python train.py --num_hidden_layers=16 --hidden_size=64 --num_attention_heads=2 --num_key_value_heads=2 --head_dim=32 --intermediate_size=128 --vocab_size=7638 --hidden_act="reglu" --norm="rmsnorm" --norm_place="peri" --norm_eps=1e-05 --positions="rope" --rope_theta=10000.0 --rope_fraction=1.0 --qk_norm=true --attn_scale=0.177 --bias="all" --tie_word_embeddings=true --parallel_block=false --extras=["value embeddings"] --init="normal" --init_std_qkv=0.12 --init_std_o=0.12 --init_std_up=0.12 --init_std_down=0.085 --init_mimetic=0.7 --optimizer="cautious_adamw" --learning_rate=0.00309 --lr_mult_up=1.16 --beta1=0.95 --beta2=0.99 --lr_head=0.0137 --warmup_steps=244 --schedule="wsd" --decay_fraction=1.0 --decay_shape="linear" --final_lr_fraction=0.0 --batch_tokens=16384 --max_seq_len=512 --doc_mask=true --train_tokens=102700000 --max_steps=6269 --dataset="wikipedia_en"
Each number is 128 + 24 x the weight over its row's rms, rounded and kept within 0 to 255. Layers, rows and columns count from 0. The size above them is the row's rms in percent of the matrix's.

# layer 3 MLP gate, 128x64, rms 0.162, rows 58-92, columns 0-63
size [103 111 108 107  98 100  98 105 103 104 106  96  91 101 100 102 100  96 109 101 102 102  95  92 105  98 100 102  90  97 102 105  94  97 101]
[[ 91 154 151 106 153  92 144 116 146 143 140 146 180 150 107 113 164 114 120 127 142 129 144 120 146  80 110 139 158 145 122 118 118 122 135 109 133  98 150 124 155 138 138 133  96 110 142 132 154 122 113 109 103 162 155 117 151 192 110 172  92  76 154 145]
 [140 134 153  86 111 109 140 152 140 152 165 151 141 133 140 100 113  97 107 146 118 132 132 170 120 129 107 126 142 126 140 109 163 129 164 105 135  86 173 124 122 127 113 176 101 171 140 118 123 152 107 108 107 109 102 122 182 170 134 106 185 114 148 127]
 [103 134 122 155 117 118 142 153 143 158 117 154 158 137 176 135 152 106 113 151 167 125 105 145 174 164 138 161 163 147 138 111 144  98 137 122 138 103 128 110 147 120 122 100 115 199 157 159 108 110 113 121 126  99 164 113 144 124 117  85 127 125 119  81]
 [149 127 140 146 121 124 133  65 120 113 108  99 142 129 107 108 160 126 135 141 117 130 159 114  81 115 155 102 136 140 107  76 124 152 102 109  84 110 162 118 163 154 139 114 110 113 101 138 125 179 120  98  87 135 118 155 152 146  93 134  89 133 100 113]
 [ 59 123  89 147 127 149 162 100 130  75 136 142 126 107 106 100  98 119 114 139 140  90 138 148 167 113 114 109 144 127 115 121 111 185 101 109 132 146 125 131 165 132 117 142 157 136 106 118 155 108 136 186  90 121 149 126 146 131 143 119 142 140 143  96]
 [197 122 130 135  99 141 165 170 141 118  96 140 150 146 150 159 124  85 144 167 123 119 151 131 132 125  91 158 109 124  81 157 144 128 132 127 139 133 127 161 114 153 114 164 126  91 141 166 105 108  97 115 124 165 108 148 143 133 145 165 157 144 134 121]
 [118 112 136 173  91 143 101 122 107 153 143 102 183 153 108 110 193 129 121 129 107 153 181 104 129 132 152 126 138 113 116  79 105 150 103 146 129 124 144 138 139 125  88 125 109 115 142 140 140 113 121 109  93 151 153 140 146 132 128 106 103  92 178 128]
 [151 125 139 165 133 160 131 112 150 117 104  84 112 179  65  87 153 141 107 176 127 139 108 122 131 135 136 139 131 130 151 142 133 147 147  99  94 152 130  83 127  89 122 128 123  93 101 118 140 119 166 161 147 118 120 102  91 122 108 102 104 105 112 121]
 [111  98 126 163 117  92 107 138 117  94 155 131 128 130 117 153 101 120  87  94 175  86 132 164 148 120 142  96 121 134 145 121 134 126 117 112  97 153 149 106 133 162 140  87 112 161 125 142 163  93 142  98 155 122 123 127 130 100  92 119 115 144  65 145]
 [152 145 124 102 132 140 119 131 111 129 115 160 104 121 137 105 136 148 138 123 129  85 137 162 101 179 124 125 104  99 110 136 135 154 113 122 148 109 114 157 200 155 137 145 104 129 144 144 141 135 116  84 135 117 163 124 151  81 158  58 126 109 104 121]
 [111 154 159 146 101 134 139  52 115 128 131 146 115  73 145 115 101 130 145 116 133 127 188 131 117 106 160 109 145 126 104 153 142 109 113 115  80 130 110 147 137 144 160 131 120 125 146 135 139 152 130 117  86 109 167 155 120  98 106  96 125 147  92 115]
 [169 124 133 103 107 138 118 145 155 188 165 122 119 108 132 145 135 158 176 153 123 122 167 109 151 167  99 141 120 112 117 135 127  80 148 127 149 126 142 154 134 125 117 140 158 130  81 159 102 138 143 127 134 112 161 114 122  93 118 166 130  98  74 116]
 [134 117 194 138 165 133 125 146 143  88 151 151  98 135 189 111 128  99 143 154 182 138 128 117 141 111 122 105 108 131 177 109 105 127 125 111 130 174  91 145 105  86 124 137 132  95 122 140 145 117 104 137 156 116 119 127 113 128 109 122 149 165 137 105]
 [153 123 120 130  75 127 115 143 133 145 142 114  92 131  91  93 129 101 126 143 148 121 106 116 187 102 112 131  95 148  90 125  92 101 144 141 149 114 148 115 109 141  85 160 109 165 102  97 130 111 160 146 160 152 128 143 143  84 154 142 103 110 130 160]
 [106 109 166 158 116 113  95  93 121 103  98 157 109 107 137 143  96  99 129 100 137 122 159 144 117  94 129 103 115 107  92  94 114 100 111 141 110  62 130 140 144 129 140 132 106 151 151  91 189 143 135 120 118 137 157 111 105 112  98 145 169 120 131 123]
 [103 199  94 151 139  94 118 120 128  90 183 130 165 129 129 156 144 103 107 130 160 166 119 151  81 114 104 144 116 159 145 170 107 127 147 114 131 122 125 130 119 158 135 121  95 121  92 123 125 150 106 124 151 110 135 105 124 139 156 140 149 139 112 168]
 [128 146 111 132 117 109 149 109 138 127 124 135 150 126 130 134  77 132 171 146 130 142  85 143 132 106 132 139 114 166 116 137 117 116  71 158 110 114 100 132  96  95 145 129 137 147 112 137 116 117 142 153 137  53 169 142 151 134 111 134 152 174  81 165]
 [102 119  97 127 141 120 135 100 102 144 107 111 173 161 126 155 123 100 124 145 102 108  98 192 137 129 142 116 105 118 123 144 151  99  89 118 114 118 107 144 125 120 131 149 134  93  65 145 124 120 156  84 107 135 108 168 149  89 121 121 148 159 103  99]
 [137  87 153 124 103 118 140 121 127 163 179 134 146 129 124 142 145 128 135 129 103 139 170 104 140  99 131 110 148 111 103 107 157 153 139 106 101 137 138 111 110  90 137 104 120 164 119 146 164 171 148  99  87 104 157 154  82 124 120 163 154 117 130 181]
 [ 67 100  98 143 179 139 131 123 154 109 118 138 152 124 123 131 122 136 138 123 127 101 118  88 108 138 125  99 126 146 146 108 103  99 137 122 123 163 185 120 101 124  83  93 123 129 132  75 119 121 137  84 162 149 125 129 154 173 116 127  96 115 144 104]
 [143  96 136 129 159 147 143 121  88  98 138 130 117 159  95 106 120 157 115 132 118 157 153 155  98 149 147 127 158 169 136 140 108 153 130 129 115 116 173 136 148 134 120 108 121 134  86 126 124 189 142 114 150 154 162  98 151 136 169 134 142  72  94 107]
 [ 88  84 124 114 121  69 133 147 122 133 123 140 111 114 159 109 161 128  97 163 130 112 148 117 136 106  83 116 136 129 112  89 155 130  72 174 126 129 110 128 149 116 126 161 156 157 159 120 125 119 139  84 125 128 134 139 140  68 113 136 131  95 138 141]
 [158 155  95 107  87 143 119 148 137 126 156 101 127 122 117 124 134 146 171  99 103  78 149 103 138 104 130 115 119 115 179 135 133 138  94 141  78 135 122 109 170 136 126 108 141 138 153 154 148 121 135 152  66  90 114 151 119 148 134 130  94 130  94 147]
 [148 142 171 154 112 134 163 104 137 121 132 126 152 162 136 115 178 177 139 157 131 147 139 120 135 123 127 133 107  97 112 113 102 146 123 111 113 114 113 118 140 154 136  78  92 158 112 105 167 142 101  82 126 100 100 102  80  98 156 129 109 120 159 106]
 [145  89 177 122 131  87 156 140 114 145 142 111 121 139 142 129  78 130 140 141 123 110  95 163 118 171 130 138  71 143 101 158 140  99 159 143  73  93 100 112 179 137  99 130 130 128 145 154 132 135 134 113 121 136 149  99 147 149 110 151 140 151 114 122]
 [136 115 104 127 164 137 128 109 130 117 112 162 117 134 134 158 181 119 171 114 140 124 104 106 118 136 102 145 144 113 126 114 142 160 134  81 127 146 147 159 133 158 174 139 157 178 145 158 147 121  95 141  98 112 131  96 156 132 131 127 100 154 121  60]
 [135 113 158 133 114 144 110  80 103 122 127 153 140  90 142 140 113 112 125 108 132 151 114 164 172 106 107 112 162 190 100 158 128 119 132 145 129 108 100 129  97 134 112 144 130 142  72 102 178 146 138 101 138 123 117 150 145 132 153  80 104 115 160 116]
 [162 143 160  97 128 135 145 118 127 136  85 156 113 136  97 160 160 114 114 134 117 143 110 137 106 124 127  97 117 119  96 115 143 140 147 122 133 109 172 116 138 100 104 150  86 134 132 128 150 167 141  89  93  98 139 153 119  53 133 163 157 141 165 141]
 [141 117 168 116 113 146 129 135 158 135 128 162 122 142 107 138 107 124 108 148 141 101 158 148 145  90 160 122  79 122 154 168 150 144 134 181 130 101  93 125 132 146 129 172 126  86 102 110  73 145 131 110 125 105 107 123 125 155 131 166 139  85 113 104]
 [145  83 125 145 117 145 118 122 130 108 157 143 115 146 127 110 159 118 120 128  68 111 134 105 130  94 183 104 121 139  70  99 115 167 136 136 119 118 148 126 120 105  77 142 120  75 143  97 177 153 110 107 144 146 136 153 131 119 133 117 149 159 122 132]
 [123 158 134 107  77 125 130 118 136 132 114 154 120 146 139 151 130 123 141 107 154 147 141 137 167 103 135 118 131  59  97 133  99 119 171 162 129 107 125 123 104 143  80 161 155 173 125 134 178  94 142 179 143 150 128  98 141 128 128 149 134 105 137 139]
 [164 116 112 137 135 105 155  92 104 136 106 148  97 110 111 130 107 140 115 100 143  88 128 116 150 105 167 125 173 117 161 148  91 111 128 157  85 118 134 103 129 112 128 117 101 120 119 104 138 148 193 126 166 156 133  88 136 142 122 157  92 137  88 132]
 [123  87 110 136 136  98 129 124 103 119 142 123 140 111 168 169  96 129 143 132 117 113 151 156  76 171  98 129 104 118 118 164 112 137  93 132 136 133  95 147  89 117 102 128 162 147 115 133  97 121  77 140 146 163 163 170 106 119 170 118 120 155 137 114]
 [109 145 117 158 151 108 113 115 181 118 135 110 157 121 144 185 130 138 104 117 104 134 104 116 144 144 100 124 147  99 124 119  92 114 140  95 142 118 149  87 123 100 143 133 152 148  81 115 175 129 120 115 117 138 154 134 125 121 145  95 101  67 119 177]
 [143 116 137 101 154 131 123 132 157  98  95 135  98 153 104 128 166 143 138 125 160 152 121 138 124 112 185 134 107 118 129 160 144 104  81 107 101 125 123 120  90 164 159  83 164 109 170 130 104 160 152 116 134 124 114 157 123 137 131 141 174 172 140 126]]
# layer 3 MLP up, 128x64, rms 0.16, rows 58-92, columns 0-63
size [ 99 111 112 104 100  97  97 101 112  94 103  95  99 105  97 104  94  99 104 104 105 106  98 101 104 106 103 102  90 102 108  96  91  97 101]
[[166 109 156 101  98 137 124 144 124 160 142 119 121 162 130 161 148 131 119 124 131  96  55 139 159 189 134 127  95  80 145 145 115 127 148 130 132 161 146 116 112 136 130 144 162 151 157  96  99 129 141 159 114 124 124 129 140 102 140 137 180 147 136 108]
 [106 142 137 140 117 131  84 114 115 116 152 125 111 135 135 121 140 103 101 139 105 110 134 109 130  70 141 150 130 117 124 103 183 173 123 159 129 122 142 120 144 106 146 148 127 126 149 112 104 102 122  62 178 100 107 155 160 142 146 110  99  76 135 102]
 [117 119 111 109 103 125 125  82 146 128 114 126 185 133 158 179 142 143 110 103 137 121 148 124 106 139 104  90 148 116 151  97 124 102  98 117 120 104 148 131 113 112 116 167 126 117 157  91 111 151 123 129 130 127 195 130  84 113 166 127 168 169 132 121]
 [123 113 134 100 128 139 120 167 142 104 110 119  77 116 151 162 117 104 142 109 117  87 115 156 159 132 125  84 134 127 116 140 128 104 140 132 110 132 119 129 103  86 122 196 155 117 143 136 127  98 175 115 173 100 106 142 141  95 111 117 179 125 121 157]
 [159 121 119 142 153 129 134 107 114 106 143 117 154 113 151 109 156 116  92 147 142 189  93 157  74 153 120 137 149 159 117 133 121 128 122 108 131 121 150 158 125 153 137 116 136 123 107 129  43 146 157 130 158 165 114 157 112 137 151 104 137 133 106 102]
 [129 131 128 101 101 125 109 164 142  98 109 181 130 164 110 111 127  91 142 157 106  98 108  86 127 120  89 127 110  68  98 110 146 148 101 138 155 130 105 154 149 113  87 162 130 117 156 145 138 130  79 147 167 128 160 116 122 128 137 121 134 141 153 114]
 [134 165 135  99 187 119 147 131 121  79 143 144 142 140 167 126 122 119 119 119 186 109 117 108 104 110 143 164 117 148 147 149 140 112 124 147 105 132 138 129 114  86 193 127 118 139 114 123 133 201 133 112 126 112  90 116 147 163 119 120 140 141 120 135]
 [109  98 167 130 114 111 171 160 129 144 108 112 113 125 124 145 159 132 102  72 147 104 143 135 140 122 137 102  98 125 134  95  95 110  70 123 154 121 106 114 142  83 134 123 153 132 143 142 114 118 152 103 180 114 104 144 103  98  94  86 146 102 136 119]
 [153 120 116 135 156 113 118 142 102 123 121  83 114 123 122 167 109 144 121 124 134  89 137 167 126 114 120 118 160 165 148 121 102 125  91 126 164 164 130 138 214  96 132 118 116 141 101 137 142 150 181 130 111 152 152 122 109 109 143  81 137 138 146 119]
 [154 172 118 135 151 130 128 115  81 148 140 149 140 131  93 153 113 140 134  95 105 102 174 131  87 105 146  96 182 145 121 124 115 127 150 139 129 136 145 131  87 155 188 127 110 148 106  90 138 166 147 138 148 124 141 154 105 111 129 144 111 126  82 120]
 [115 126 139 112 109 135  85 149 130 124 176 159 124 114 131 136 130 145 124 136 118 121  65 149 129 170 112 144 140 169 139 107 129 142 178 127 171 118  92 142 118 120 161 118 120 140  91  78 143 104 131 103 125 114 142 146 130 134 192 172 141 115 143 116]
 [129 121 136 116  82 116 107 136 101 142 159 145  66 110 131 160 107 106 143 146 123 140  99 107 160 123 144 131  49 115 133 127 139 169 132 150 121 138 195 158 123 135 108 117 131 156 128 112 160 155 171 128 146 125 135 136 154 124 112 148 108 129 102 125]
 [110 128 148 128 140 156  83 157 108  81 118 127 117 141 127 150 123 138 136 125 149 151 114 119 132  88 131 136 132 171 110 109 159 157 169  91  99 123  79 148 153  70  99  95 116 123 151 152 111 149 119 136  96 125 132 141 109 131 122 100 189 139 108 136]
 [145 125 139 130 117 133 115 121 152 163 148 104 136 123 125 144 126 155 128 118 116 121 122 117 148 109 162 125 122 134 141 115 135 105  88 186 116 101 158 148 151  99 135 155 117 120 199 122 138 103 165 118  80  97 109  80 137 126 158 149 178 137  84 140]
 [116 123 109 154 101  92 106  76 107 120 114 126 100 113 123 146 114 142 111 123 172 100 125 128 110 132 163  95 131  95 150 120 135  72  98 115 130 167  88 109 132  90  94 131  97  90 127 114 149 112 150 123 141 172 149 135 131  91  88 154 128 130 110 122]
 [ 76 141 111 113 166 129  98  89 107  76  71 129 127 121 111 174 137 114 159 109 154 131 130 113 120 127 107 105 133 159 135 113  98 178 144 149 138 112 148 139 142 118 122 150 126 119 131 128 100 118 101 133 121 111 139 126  98  78 107 117 168  96 164 114]
 [119 118 170 156 118 138 118 109 117 144 138 146  75  81  87 107 129 149  96 118 112 119 133 110 204 149 127 134 109 150  94 138 104 121 155 128 106 114 106 123 174 145 130 115 152 108 118 107 126  94 127  91 165 128 106 109 117  81 153 127 119 108 135 121]
 [130 107 146 157 135 112 135 174 150  87 122 109 136 157 127 124  92 110 158  89 115 157 110 137 116  77 145 138 155 123 135 103 133 159 114 158  96 119 149 155 107 135 111 117 135  97 123 130 112 107  48 117 111 118 176 135 137 150 113  98 123 113 109 153]
 [155 153 152 127 155 132 101 116 171 154 135 125 172 110 130 139 150 126 117 130 159 101 145 154 125 146 126 138 116 124 149 186 171 142 116  99 152 147 112 144 118 132 137  81 146 114 102 131 136 144 149  77 115 175 141  85 112  87 147 115 121 102 157 101]
 [203 157 151 100 103 121 128 143  94 155 123 104 121 126 172 143 162 126 140 121 129 169 129 145 123 133 140 153 122 121 133 177 162  68 102 117 137 122 106 118 140 168 151 106 115 126  88 153 109 128 106 144 117 148 117 121 122 137 171 160 109 146 118 121]
 [162 117 145 152  85 158 124 188 127 144 139  97 162 103 134 156  75 130 123 118 144 108 124 158  93 133 142 121 156 134 138 131 115 115 121 127 156 176 124 117  92 123  97 142 125 121 155 129 135 161 176 148 110 157  93 146  99 173 128 118 108 146 107 132]
 [127 136 143 151 123 104 142 135 119 127 145 173 125 136 169 142 121 115 164 103 125  96 168 117 119 128 155 103 129 174 118 128  93 123 117 114 169 154 136 129 132 117 128 122 133  66 147 150 122 159 141  92 127  97 100 168 111 132 137  94  92 190 131  98]
 [117 138 143 131 152 125 145  95 133 115 119 153 119 131 130 113 122 129 105 119 149 140  67  97 104 164  94 116 137 164 127 127  99 127 117 145 165 151 106 113 125 133 146 153 155  94 138 213 128  93  87 126 128 117 102 100 141 163 111  86 143 153 130 131]
 [134 134 186 125 111 167 152 110 141 124 104 138 142 125 101 118 137 133 129 145 115 147 130 153 137 170 131 109 127 149 113 107  84 126 161  73 126 111 123 191 136 129 173 111 105 125 105 108 109 139  96 148  99  88 118 112 125  76 143  88 121 124 145 141]
 [131 118 163 181 140 134 113 119  69 130 120 105 112 135 128 123 114 140 149 154  87 119 100 129 127 144 160 108 123 117 165 148 155 112 122 123 153 150  80 114 146 118  97  97 121 119 159 120 140  99 117 134 139 132 106 121  85 197 111 112 147 103 145  85]
 [120 156 146 129 147 114  72 108 106 106 137 125  64 132 146 117 102 125 112 130  86 108 102 138 114 134 127 125 101 136 123 103 100 112  87 113  95 137 154 174 182 155 142 124 145 115  70 129 111 132 105 145 146 157  93  93 119 110 151 136 128 132 141 133]
 [138 151  87  90 112 165  76  67 104 150 126  98 144 170 105 131 109 120 106 148  89 121 103 119 117 149 110 105 132 127 132 128 142 164 125 151 152 114  94 123 124  91 160 120 149 107 138 127 155 112 152 112 100 140 162 118 152 103 143 125 137 165 164 130]
 [122 101  88 103 111 129 166 109 151 133 105 152 143 100 155 123 105 105 123 117  88 104 157 137  93 129 165 144 109 132 122 116 154  92 132 117 116 177 120 135 157 112 165 124 122 125  97 118 138 128 145  97 171 140 135 138 137  97  97 157 141  98  78 176]
 [119 108 130 169  96 110 171 117 142 145 104 130 158 152 152 132 108 100 104 159 175 140  77  95 124 143 136 138 118 117 184 130 100 120 129 167 143 110 115  87 114 113 142 142 107 105  88 155 103 134 123  82 165 125 155 146 141 127 148 106 117 130 138 144]
 [188 110 112 151 147 113 119 209 125 127 117 139 107 157  86  95 152 144 105  86 137 133 141 115 163  79 137 118 178 113  92 140 148 119 153 141 130 116 117 106 126 133 139 154 102 126 115 134 154 151 152 133 139  96 155 103 116 131 135 106 141 115 136 124]
 [176 149 160 122 129 145 123 134 143 116  85 120  77 125 121 164 104 125 135  97 125 110  97  98  96 116 125 135 143  99 127  82 184 128  98 154 113 133 133 127 104 111 104 125 153 166 120 184 123 144 143 144 136 113  99 136  93  93 146 160 142 130 152 138]
 [107 125 106 121 123 143 113 113 144 139 115 147 137 150 124 123 166 102 137 129 150 124 162 135 129  78 148 122 117 146 146 169 107 137 129 124  99 174 119 104  79 121 137 117 137 164 137 117 114 152 169 105 151 135  65  97  98 157 106 118 129 103  65 148]
 [184 107 129  84  73 134 146 122 177 122 130 134 132 116 129 152 190 142 108 136 123 102 104 100 119 114 127 143 136 135  88 156  98 133 130 118 132 123 113 143 113 125  87 135 166 143 154 132 152 159 128 156 168 121 112  88 159 124 119 170 110 120 120 108]
 [139 152 140 141 121 143 131 184 155 126 134 110 138 104 132 134  88 162 136 159 116 100 121 115 135 136 142 131 100 105 141 127 123 127 114 119 145 130 147  92 122  76 128 162 108 170  76 132 162 118  70 110 156 128 148  97 134 168 147  89  92 100 126 122]
 [142 124 106 102 105 140  68 133 130  83  96 161 103 105 143 126 164  85 146 166 131 116 147 160 135 183 122 126 151 125 104 144 139 111 163 118 113 132 132 121 125 115 126 169 157 133 151 119 124 141 168 152  64 118 109 130 119 119 115 121 155 136 155 103]]
# layer 3 MLP down (transposed), 128x64, rms 0.127, rows 58-92, columns 0-63
size [103 100  93 102 103 102 101 103 109  93 110 108  90 107  95 110  98  95 112  91 112 117  90 109 103  92 102  94  94  95  97 105  93  90 107]
[[107 127 115 128 160 140 134 122 106  94 100 147 127  98 191 118 165 119 146 154 131 141 190 122 136 107 112 138 179 149 137  78 164 109 100 114 146  88 133 106 156 134 111 106  97 107 123 118 139 120 109 111 105 124 138 114 155 165 135 141 112  88 126 143]
 [138  96 123 144 109 150 116 121 107 112 113 147  98 155 122 101 128 145 166  93 146 122 137  88 108 149 145 100 131 140 102 123 111 133 101 134 116 186 130 157 131 110 137  50 132 145  96 155 116 100 165 143 154 118 113 146  71 134  94 136 146 136 117 132]
 [133 118 155 170 171 151 163 121 150 103 145  90 144 116 136  95 114  99 152 150  94 166 154 130 140 116 131 141 187 148 113 116 131 138 157 102 126 135 108 127 139 115 158 118 124 137 158 129 149  89 147 122  86 165 129 112 158 104 177 133 125 131 169 144]
 [152 122 148 157 123 140 143 142 128 111 123 101 137 155 123  90 179 152 112 144 120 118 162 117 120 158 113 120 116  85 101 104 131 147 118 119  89 120 162 111 155 114  97 102  69 105 152 116 112 145  71  99  94 129 139 150 146 154 128 146 118 129 162 166]
 [114 128 138  99 100 113 122 139 147 158 116 135 135 119 121 129 124 139 141 120 140  82 126 152 136 111 128 147 102 136 107 108 118  93 165 116 146 152 120 101 133 141 133 149 177 144  94 190 206 126 121  97 151  92 148  72 100 140 113 133 144 121 108 147]
 [114 123 125 137 135 143 125 124 109 170 142  94 142 127 107 130 156 179 115 136 142 151 128 130 114 124 165 130 113 167 115 134  77  73 106 128 117 140 159 116 113 139 142 101 161 142 101 139 120 174 188 108  96  73 126 144 121 141 128 144 124 120  97 167]
 [124  94 125 172  96 148 116 144  95 172 105 110 124 102  77 130 140 145 146 121 105 124 150 153 149 164  98 107 141  81 124 106 109 142 123 112 146 113 122 124 150 161  84 153 120 113 141 126 150  82 119 165 142 102 156 159 141 100  99 137  95 121 134 154]
 [159 126  87 153 156 139 101 103 124 118 149 138 144 162 136 100 109 126 113 165 105 162 129 131  85 165 133 139 126 127 114 164 134 155 171 127 143 142 129 122 123 179 112 146  95 127 133 121 102 131  98 142  94 134 145 112 188 155 147 158  89 150 138 163]
 [113  90 152 111  90 177 131 128 130 121 152 169 143  87 111  90 142 142 129 139 128 151 170 151 137 152 116 154 109 156 125 113 113 177 169 127 146 131 112 115 106 140 157 121 146 127 142  98 141  88  74 163 101 126 108 144 116 129 120 145 113 131 150  85]
 [142  84 114 130 127 108 150 122 157 136 118  92 116 118 170 118 142 131 129 135 123 119  82 163 151 142 139 173  98 125 148 128 138 111 101 148 111  85 108 163 137  66  90 132 115 118 157 128 107  79 138 140 104  97 101 118 118 162 132 161 148 109 154 151]
 [116 124 107 144 148 133 154 138 124 118  83 153  86 143 176 119 180 114 159  98 106 119 152 104 174  89  95  59 150  87 119 165 111 120 123 110 145 115 127 170 121 122 106 136 109 128 152 114 112 123 140 120 139 137 135 138 121 114 115 120 104 125 157 148]
 [ 97  92  94 143 134 122 115 148 137 104 142 157 161 133  97 104 117 160 156  58 120 138 131 148  82 138 118 131 142 161 180 131  88  89 150  82 119 140 106 121 156 133 148  89 152 124 142 142 130 123 117 112 125 129 131 120 110 112 123  74 124 121 120 142]
 [151 146  88  90 106 113 129 120 121 168 173 129 114 141 119 141 166 116 112 155 127 107 106 114 135 162 130 132 146 124 111 175 102 135 147 171 131 136 161  60 119 172 119 164 149 139 114 120 149 133 159 137 127 124 111  96 122 155 172 147 111  97 140 136]
 [131 116 120 132 125 139 124 130 108 162 154 119 130  94 138 111 108 143 151 127 146 165 142 137  89 154 133 104 137 107 127 104 109 126 125 123 137 149 142 156  83 143 137 155  79 109 115 164 142 113 137 168 167 124 138 117  92 168 103 104 123 115  68  60]
 [152 180 115 106 163 141 149 141 152 162 144 104 142 127 118 129 117 166 116 106 125 165 114 117  86 119  95 147  96 115  85 127  89 125 121 114 143 130  99 109 144  86 132 139 124 108 124 119 123 132  96 130 114  88 189 136 109 149 163  92 114 123 169 111]
 [165  98 143 138  89 104 159 165 148 120 133 128 133 127 101  92 119 119 120 149 115 117 123 165 137 100 156 143 150 112 118 156 134  67 115 107 108 138 135  90  84 149 138 120 140 196 130 129 137 135 134 125 122 103 155 129 131 179 134 152  89 143  96 112]
 [133 183 113  94 128 121 195 132  91 144 182 101 120 154 114 122  95 119 131 139 140 116 152 118 168 118  96 146 111 139 108  86 105 113  85 126 125 127 102 130 152 161 110 150 135  98 147 108 136 109 156 145  88 119 155 131 110 155 139 114 124 105 133 146]
 [111 104 152 120 119 144 105 125 152 156 150 101 125 189 130 124 172  99  94 146 136 122 129 117 120 148 138 138 120 139 146 166 123 139  81 138  69 166 150  93 109 129 154 114 127  93  94 148 118 109 141 104 124 130 100 175 145 111  95 122 131 162  97 133]
 [117 127 109 130 114 153 126 147  98 112 137 116  80 144 114 121 106 109 123 145 149 144 109  85 146 134 114 128  93  82 113 116 106 115  77 180 137 130 169 131 138 143  84 161  86 139 161 103  75 111 110 150 125 137 121 152 145 167 114 119 142 127 116 159]
 [ 72 130  67 150 158 145 119 138 149  91 132 155 127  91 103  84 105 112 146 111 170  80 119 134 133 101 119 112 145 152 133 102  96 138 134 159 113 148 165 102 121 119  91 117 136 148 131  88 147 116 145 119 148 124 123 106 127 115  86 131 153 111 128 114]
 [ 96 122 121 134 155 102 113 100 106 133 105 167  85 132  79  89 144  95 141 128 116 149 152 119 145 126  96 142 123 136 119 138 134 137 113 152 146  69 129 160 154 136 170 110 138 153 114 135 144 115  91 117 136  66 182 122 134 102 123 149 147 117 148 127]
 [ 70 131 124  88 157 100 111 110  98 145 149 102 126 105 124 154 134 123  91 155 158 125  98 115 129 165 133 104 107 133 100  89 116 147 152 121 140  92 105 105 127 113 123 161 109 119 122 133 127 144  97 127 112 113 119 106 169  85 128 113 173  74 104 115]
 [142 119 161 103 101 127 121 137 116 154 129  92 178 180 148 141 166 138 149 137 117 131 133 160 163 122 109 137  96  87  89 133 176 110 108  79 116 130 110 128 133 142 108 131 109 147 146 122 157 157 154 123  96 144 177 107  92 133 143 123  94 124 136 125]
 [120 126  74 125 162 121 120 158 128 144 135 149 131 161 118 125 127 115 128 131 122 119 126 123 110  95 126 151 140  79 155 150 163 131 119 193 158 117 123  72 106 136  97 149 152 126 150 145 145 114 180 128 142 187 130 146 109 167 109 154 118 116 107 128]
 [149 147 144  90 128 183 165 138 164 165 129 134 133 146 139 134 127 144  85  95 132  74 134 143 148 138 121 190 131 178 143 140 110 118 138 123 149 106 149 110 148 125 126 143 158 139 132 133 120 142 108 133 204 141 131 147 122 136  95 129 152 139 122 135]
 [154 120 121 112 110 102 154 126 160 137 108  85 128  80 118 122 119 110 131  99 156 139 131 148  94  95 139 103 128 133 116 126 147 136 160 127 126 182  87  97  73  93 108 139 142 138 123 116 163 136 113 125 147 100 129 126 137  98  72 118 148  99  81 128]
 [134 141 146 118 133  81 114 161 129 143 101  91 129 156 152 186 143 110 118 125 190 134 143 124 113 157 115 173 110 116 139 112 117  94 116 129 131  85 118 125 146 119 104  94 126 107 115 133 137 174 114  75 114 133  90 154 126  95 131 104 121 152 116 105]
 [148 143 147 142 151 139 101  94 136 130 103 141 108 150 148 166 175 136 155 132 140 177  89 118 157  94  89 127 110 119 101 133 133 153 111 115 147  87 139 138 160 112  75 115 106 121 122 135 114 152 113 104  88 130 156 164 121 129 175 119 110 125 163 108]
 [132 156 130 134 179 111 117 127 120 141 152 139 157 116 100 145 140 158 187 136  97 136 146 133 165 107  94 138 124 187 139  89 113 137 129 129 144 109 136 147 110 121 126 175 146 147 128 103 127  75  89 151  94 118  92 102 140 125 152 138 146 160 139 143]
 [149 142 162 130 156 142 136 101 161 148 160 110 133  94 120 120 117 114 163 115  94 134 122 148  71 168 141 130  81 101 115 146  74 154 130  93 123 127 116 129 121 108 148 116 132 124 151 146  83 129 127 158  62 116 124 103 118 139 164 129 104 127 130 111]
 [116 109 118 112 182 115 109  89 146 154 130 150 126 139 129 106 175 100 119 114 136 165 126 111 116 126 121 113 124 135 144 122  61 129 101 142 151 117 175 121  99 110 136 103  70 144  81 141 138 163  95 100 151 145 113 118 123 116 142 123 134 174 140 127]
 [137  86 135 138 145  89 136 124 100 126 142 141 108 112 111  94  81 169 137 114 114 129 131 126 131 115 187 160 165 185 176 103 126 121 104 158 133 115 166 111 149 145 159  89 163 160 141 121 129 136 157 137 129 137 133 157  91 107 122 132 122 135 114 131]
 [ 78 137 161 182 142 117 116 194 102 153 128 147 146 157 129 135  75 132 152 144 145 154 139 126 126 147 141 156 107  94 106 135 137 124 135 103 121 140 170 109 148  92 139 130 116 138 135 104  95 149 149 108  96 122 138 162 113 123 167 113 158 128 123 157]
 [121 115 121 119 103 129 130 127  90 137 119 161 110 170  92  78 145 109 128 126 141 122 108 142 104 131 121 136 109 166 149 135 173 145 117 139 129 123 144 182 126 160 144 113 118 126 177 127  83 140 141 151 128 117  89 122 121  97 126 163 133 184 157  80]
 [152 159 116 161 122 103 174 133 118 165 137  65 145 104  94 118 112 168 161 123 101 155 137 112 135 131 129 142 130 112 161 114 106 138  92 115 119 107 141 135 169 156 132 113  68 163 124 152 156 129 112 132 183 103 141 158 137 128 141 127 121 124 120 120]]